config.toml
hidden_size = 512
num_key_value_heads = 8
positions = "rope"
rope_fraction = 1.0
bias = "none"
tie_word_embeddings = false
init_std_o = 0.00714
optimizer = "soap_variant"
batch_tokens = 131072
Each number is 500 + 25 x the weight over its row's rms, rounded and kept within 0 to 999. Layers, rows and columns count from 0. Numbers have three digits each. The size before them is the row's rms in percent of the matrix's.

# up: layer 3 MLP up, 3072x512, rms 0.141, rows 937-967, columns 384-447
# down: layer 3 MLP down (transposed), 3072x512, rms 0.137, rows 937-967, columns 384-447
# gate: layer 3 MLP gate, 3072x512, rms 0.14, rows 938-968, columns 384-447
up937 095:500480530498505495502456485513497457507499468512469505490488512527478482503468520518547485428465492549523495542487473532515469507523544504520516528500491502496507475488482552513497522516527467
down937 101:491505475532469476488496498546462502516500494483482471461527484518514480510466526514475516530497510481495520488485471435470515458543495466489495488510517515504497499479500479515489504524494493
gate938 099:470477537493510489509519487543517464496454501503559502527490501485489497540561465491495507542465455505513496486518459557485485459521484500519514496469481487506475496504505451548501496463478464
up938 091:491554489487525511507510557485473521494487486519549485489460496512482522508466492451491487487458471497489509534512476513478527489492518507491474506510523517522533516453495507526525485545501499
down938 102:439482479506463502561531492475539486502545467463453466462490493517494505462484499519482511505504503482473538506558486509486542456522531495538525504492524497491500505519494510480524512498490463
gate939 101:507461512494469497466529498493465445487475554501473517515525517498479499499523500493529531492499501491487503491513454541522469501518478513472481490499476535504478529516538484520473490507527499
up939 102:472526454490529489543508527487499511511503481486477510470477483533496516534507468531501483492448497482496512527518524523510508511484525480501534526471491502477511465526478512492511483491486517
down939 098:447470478463487486465450457510514514535492497478500490452518502462507522520506528484519531532538592524504499499490486522473486528467482518492468497523495487465494504457523501502526460510498508
gate940 099:472479532481523506525539501487509515487509476490453517470518491498488515451518485443549502525523536474544490512495461475496509502469500512479473528518504498492463555504515494485523573530494539
up940 098:496518491496517489515478539524494529498499516495511531478537489523463436496472543516505487514493496520518472515529509496501485500476506550536533482441523469516474520466472498532462474506487477
down940 100:501516508498519488495492533484517466504515474529472505495487484520486509541494510475543505466473525509508483515498521492489506511498508470516540491506499524530473434536519525537540527462499512
gate941 130:478522467487485520515483487537470491494520483478478543485528517569506497525519552488486535517538480524486464494488469509521510515520455505465478480487512531532459500510486525545510456513467480
up941 114:445502479519468524503458489523492497510495512493461502482511493522480463471509549500467518520525470510492487489488536476517510511528537510475508544429514514514465509568512556514488481551460495
down941 101:508477469480474474522484511469552502566510515433495502500487543499496516481500478490474520501460552500481526483493515472495538448476527457510497481535515533482487533528477511512507471535498516
gate942 092:455473483433519497464554546520493526520517464511496463515508462492503524523485496477474449513531528489474502502477503481501503559509466467471515470483513465451517483504503503556506513454503483
up942 094:493511544472494534520506501524510509477536518501502507476530514485492502520468516541496497455449517499524506489506473460460500524475502517480549539502527492494524527515513462505467499460480493
down942 096:499494484493463491499498531484484522509527514523469495508464512471464486487551489501472554495497493549495507490454508516543498525505516563527539501536509517512564490498474484528526460511512512
gate943 101:472503440470498518492547493556494521515506523520494574485476535521470508473512468481501468483505528494481504504489484492498499492479495530504491507507479500515509490486497503485542532494493518
up943 102:500537456482492489535493482561516576571502512519469480481512506483510534482483497495496494515495503510498482477494490489467493547481555493516505498500457501517500475504449474474468483502469502
down943 102:508485493495493486493486533539506485480499508530486510465518518496511528469519471497526467533485481486478507505494545520524458499521469503533534492499476508501529554448515460494499469499474499
gate944 092:499533509519524538545470489495527551484475490488509463473520473494525454490490516495475503525450503496486513468517519498510503524492483487457489479508482499481519529507547501528514481474506512
up944 092:491470522487500471513508509505502445500470521517538500479492516545526492540492499512482506505519489548521490519489485464499519515515445512494496519498487441494488499466541458508515520541482461
down944 100:469500495494440500464525526495470473474485493502478516500518488485453469540490507497515516477538474488466517476557492504548473487494521492473526474540541504479495520506494496447484493486527480
gate945 101:528510502483505499477590502527529505484489503496510469506537497508493466531490520488530515457470494466517496502474467462495527501505492529501469486538470469501496486494489487485495468476466543
up945 102:525471531514496512484552521497500468505518532492526479507514458546495503493454493530515483479495485529513487437514524467520506475476491484493530521488506485537533511487468507497445489471495461
down945 104:525497465522492472517478490482488491527477498525489511501512514469522499516479569503509469484482503477468537498489477507463521486552504474471517501515488469464522489440508459511519488472437586
gate946 104:506491494458458502485466496533486518507583500561548529507491480497487481494481446485504505513488512471466455494527532496520510491531510473520427497530455535491555510509531500486551512507476529
up946 101:531492514524516505475517477528496480525459504504501436510487485563505528497495501486511472492483487492469495457472512472516528492474507471482552486487533498491474481450473460508494509473470468
down946 106:501483479465492495514534519465512484475493492483452512463491511485472522497532494485505478491466481525534489530515518517495476505502509537466543520465544467498473491516502499487506500504557525
gate947 095:561458514467499497529454523479503486522518510530516485512510552523526542482513500508510512544520493501528491484468503494525488487480525515507469509491504551526503522522534465474498480500507545
up947 098:467532548522507502457553452494471496505530512544479519521514539471508471498544530507509503504473526511558461467501528545490457503501477485582500528520493450513486536486559484509487469448513521
down947 097:524477517539519505501506507446482487519524505500488465510491463476529483508473480469519494477485473503496472536470473512494506498484464457464510500538506476502484439497496529439470492475523559
gate948 086:544513489444448476512471484514490523498477478520509522477509522492482474537452513513512503495532523490495486532516486469534482532485474491498504490534524530501475470503475504518527509534500483
up948 087:444529555501516538508481489501550508525467501453504441495452549480524511492482481519458514492456479514548539493504508492492516515521526505502480474484512459470495511452500488512506520486462566
down948 095:510515460518471462508500498502506458473508479531509535502530540505483515481523524518491582535505494535484519468490534511476504500455475497539513505510448535489524520538494482477516469549512486
gate949 100:485480531556489520520518486520504482519429504552501513467436526447533506477513480498514479481508502495530532493497503569529510498463481468475462526547499498494508477506549546482466525441497520
up949 103:458463484514534541500540454482498517530449542533497488504489518471545546531522485482519497512480478521509512508515540526507495465497518522493482499514497546524468479507491488457482475495481494
down949 113:512499533517461493488537531533499479495485481534524494448490485494473499514497493493462524454507467498482479488523516499484502485481491434524472519499473464544532470500538485468494531497499532
gate950 097:471517555483489514503509465489479515543491567471505490527478518525540518538541499528478514498526506459438473512501486465517517479504501483474484447465491512522515514487515525508529500526514479
up950 097:502497473512496492544494531509445471583471524494494513512515526535447483515523568527534516478489499518499488504514485545486535510490475471492490501477510534482493518475474482513489458486471500
down950 096:515507557502494513516534493505551498498521496493532540540524500508533482496518536509499482523483445524475512536442485494525468469508457499452493463513534535540467498489506512458530542474487496
gate951 091:503465503509484481534504470507536523513452503511534497496528503546487529515474496519519465527487496500454480519552521522515484497535521505461495547494515511476466494492465482468526522490470484
up951 094:488515526489491480461491468434479488507525487498508491490504483506500474492512538494525513491521425504488557543474523497549495493436502484511484520511472479470513519523507515497528499488531479
down951 100:492478508489488459501528565486502475495508498504481492488455463473522525479502472500515491522492499493469507456496493533515499502528522478586524498496518527463537501476490488497490481504531501
gate952 104:516552529494504515498496497438512529479486468531488525508526500508463499536517498526515509459513500535483476516494489508489477512510445502495492501494476510482525516497491451514463445494555520
up952 106:475494556539485438497477489526471514473483498481502493542530536451495556486513473488475463541523499522489485565481506494547518479507503506464531475531561502503469536490450502493432507523496458
down952 104:514486451512521516477489500504457504471489502547495515482527510510486520489500471517504496484527493531525527505473546480511515462545488500485496484510487535511514486462543515486495464513496483
gate953 094:494497456508491520523499515489476483452512537511458546529505496476468541484503460470512531491491505469506492506546436484514512462511486514514511486486500501525467535532547495474468538487533515
up953 083:528499511465518513461478504490480489452458468511476449449516534538505504479492511501495490534525496529466516498459523542514512565479503472498512516518498478476551468474498478494512492548473439
down953 095:506497497517471517524495519477518493476489488503505513503494496415504537484525511509470502518494542535491492534579498484507495462509520536523533482531511464525447527488503518478461573488518516
gate954 094:526518511486471516506501496511473550534499511522505504469502456489518413497483515522481457514504489467544499471504502531505511542491519513512524535464482503546523474478493510482497507499502491
up954 094:502511469503522539511509540512483469511529500497462460492488541514573530527509500490505531506527509506506514466513503476497493492474486502496493469505495499514506538489495487559464459520479498
down954 093:536496488467485478511519508453508502495496509465497456505530488509496481449481504493512485522509484490482526507483494544492480499532529498540525470508462488509483517505553471465498513454504502
gate955 100:479481475474530465490498503515515474525494508501508524524479542518509496505457513473506473496492545486511466467510460512497478496507550500509504484522517522475510488437451543543474524509510451
up955 096:515550456482468504522455497498507478520520505482529531474523506512460546487511518502552529461495486484519487478490481483534506557484509474515497537487483484526558525498520488483519469485527508
down955 098:507469520546494476494493519512498492520452510509466496482528497507556495492514479480500482485526507483481463483476504469455467485522529509515514479524508501481534526454460536475488523518523474
gate956 099:535448515492535525509463483487495504504545455497474480507505456483543440489487521513501508480552536490518528527525542497471516492509506485501445488498517507534513496498526503476465496531545483
up956 099:491488459494472495487497488503505503464527520468523508506474529525485486513517515518465497474452497546522497484447510481539490495491499524489492501545483486456482509517499528535500460492491557
down956 096:486466519504505456483534532483463478514519498489544532490509511511493535549488490513512475464521512488479513476465488524518525491452457477505486507511497509526499484546497454498473531506501505
gate957 105:500508513509510524502496534483471528474520479529469544534521490504469496508491486525507495480526547526506506507509507456503499479507513497543484474472484544483532441521524473522479476465463491
up957 098:577468539536534465487501484533513549480529570525498500485507491537529499491453476519537519493485483499476498537486505520500474521499495488505492505514562509525466512470529524490506507553513516
down957 104:510508484510518528459493518529473464522469480500475487528471516466528502530526502509489492505514508510537520498555502539503507485495506510512511505488483455528502478516502493497450509433488465
gate958 091:465542443525520477491495477511516528524531542486511477538555516520516496482508493514507505439518485479509515489492524491499490485488518486480497541537480507510552499545503539527511471546473540
up958 093:526509501529516543487458525490516535510429527497491551515476497483508455497509496515524479520470485522550542513485489453534518517494474524492493495480502521470502525502495497473528492444509536
down958 098:476475471455517490492521459495525491491512501502486483531519486491520487486508477503498474492497498491440477521498491510468451470515501522480477494487505513513490475523522527472487513511498460
gate959 100:496480479482468529523497522493481506521526488473531506507475454479486520505509478527519480481532490502559509492481534467503529517512529492487521485514509466478498515506559517495526506482518522
up959 103:530509478493500504530517455453485467499561500530456512484479486477467461495499471429535495529499451448532526518504498449519509473549539526482518510511522507488499476509488528490513484524509528
down959 103:443472514555484498521504485509512500478501461486517501513510470520513508496489505528505462475455489547510499467562463492418496501522486490481484528475482529494491493450467555501519505517466479
gate960 104:528452525525480551516512535488462470498505519518542496482526456513433492488461515512495491526473512530547499539544503467474517489490500492512487469545482488521492474528523530542449472495480517
up960 109:520472486535501462533526557503508475536488495602509517503528447500456477453476508482520475475484492472480493470517548486495489477494446481481510485489515505475536511524499527525495542481497529
down960 102:509521538541495492491493507558496489516477475480483495488513507501457500462487543481494521504467536517468516537507515476473512487504531480509524527521485484519509519495488500517550498482485501
gate961 098:499510506520457548509533545522481507486515486467502506502505524479506484523477507482473533526486496506489474482490495494491519509518506506486466500550554495458544499482507498505495486526477553
up961 099:504492503526481550498540516505507477520464499453504465489493511484532507490478500479523532479515492533479531495514512474440519477479487505530508482478528487554498510488469500510490502473480515
down961 100:544499487499482474521525485492504526459535477463445472519530494540489540489487493534497545529466467510492472497472515472536522501532514451463515501496535505466527493528489528496529525489485502
gate962 093:521513481495547498450478552472512512523524465503496503468504475505488461556446497528508517528518491472473516490466501475461507489470492498504524469508511489500505520539510567501470513494502480
up962 092:502541532514519494536527525484512490523415532491514531539467470479471492499492514461498579458485550514543504531489491543506478517560490456536478510493522509486512536503511459472506476483517453
down962 095:464508516518504477493499458498535534512494489503522510520483459507516491486484476471550499458528519439506499502496487513521459496523520505508531517507513469496469521506495552511501524469559484
gate963 091:492525527526544521498468537479541458473479477479521491488514466510536536527544474513475526524517454507501493525486479469489476467539519497444501487459516551494492512483501450470484483492496521
up963 094:530480472478503475515521533485520503526533489477495547469473468491496525545511531486473484521484478486518534517443522467485539502507516496465493474497506488469490543476533458476508535501479548
down963 098:520529521514550548515490508500476501412474533502499475514491476475528460485473485493525525512523517539466468501481490500493450491491492502507470460447507465545481473485498484508517467456501488
gate964 094:528477469527481539518503520518492495504475468533459517467499482485509538448470476472499487496518509508496529538513534491527495507459516482494529501533489525522498480419525523473514476500497494
up964 097:508471471503448524541487482567540530471490527514472524485504489484481501452482468476492491478516539505518522521510484491458461524462468478526483481508512492516494500432506514476507491470518485
down964 100:530500475476495479502448470482504518507478482457524496521515544534522486532477474531496503532468483545495459537460522504492546484487535470488523500469528485470478514458555479496485518487466514
gate965 098:546484504509496517513528490486517542507494516500492481481545483531518435504463510508499482555431469503483526490512546482453489483551488477509479479505478474482485511495468539471460504525483479
up965 093:454500525462512445489485533503519462483512533525505452510486474468526504459512481517487448507539498486487488504480489455495496556470511508510539466463478479484472488479511479498493526518472493
down965 104:460501510521477459498501512479502518497513497457502473494456544484483475504508474510531458554500460469515486544479476534490479483489510501494457503518520502470504458503499532487517468509518490
gate966 088:492531451500524548449513446504510522480509576518529471507492462527488514449506507507518546553508502496508501469502521523537494497511486422491477529480530497502475517467509534513508495475482442
up966 089:469493548477499471508499531534439494537495478457474507474485519510495546494488493515497509479488467507525549511481517516452511492507468540521522508524523462536505517497507451518461491549535516
down966 095:446565472487488497484467517503525529528442542539533488509532465499478509526474533497518519477512482495504521497475488534505517512498549459499507506514493526511483475480512530496505509509500495
gate967 089:490494464489487453519485547533510501488523499503513465488537429489528430470489501520519459520475484490517494525530513521500483548509498466512465482488496560487487477509476519505525495478494504
up967 090:485517516496511498493504540541512534534516516518521479490508446498538481527531498540539445501520493495529495530511494502518466554573494469500485473488515499495507462473517565480560460528531478
down967 098:487485484482473527487461453493423499489502500508483495501495562475459498489505477488452538542518477480524471462507505532494512475482496489483513497520494471510481543485492474478469513486540482
gate968 098:473513528482478553474494542484477491538482510532517503543453528525511484510495485511508506487533474460506510493468491534495486517483490464465512534477497496495471482507478488496503519501459521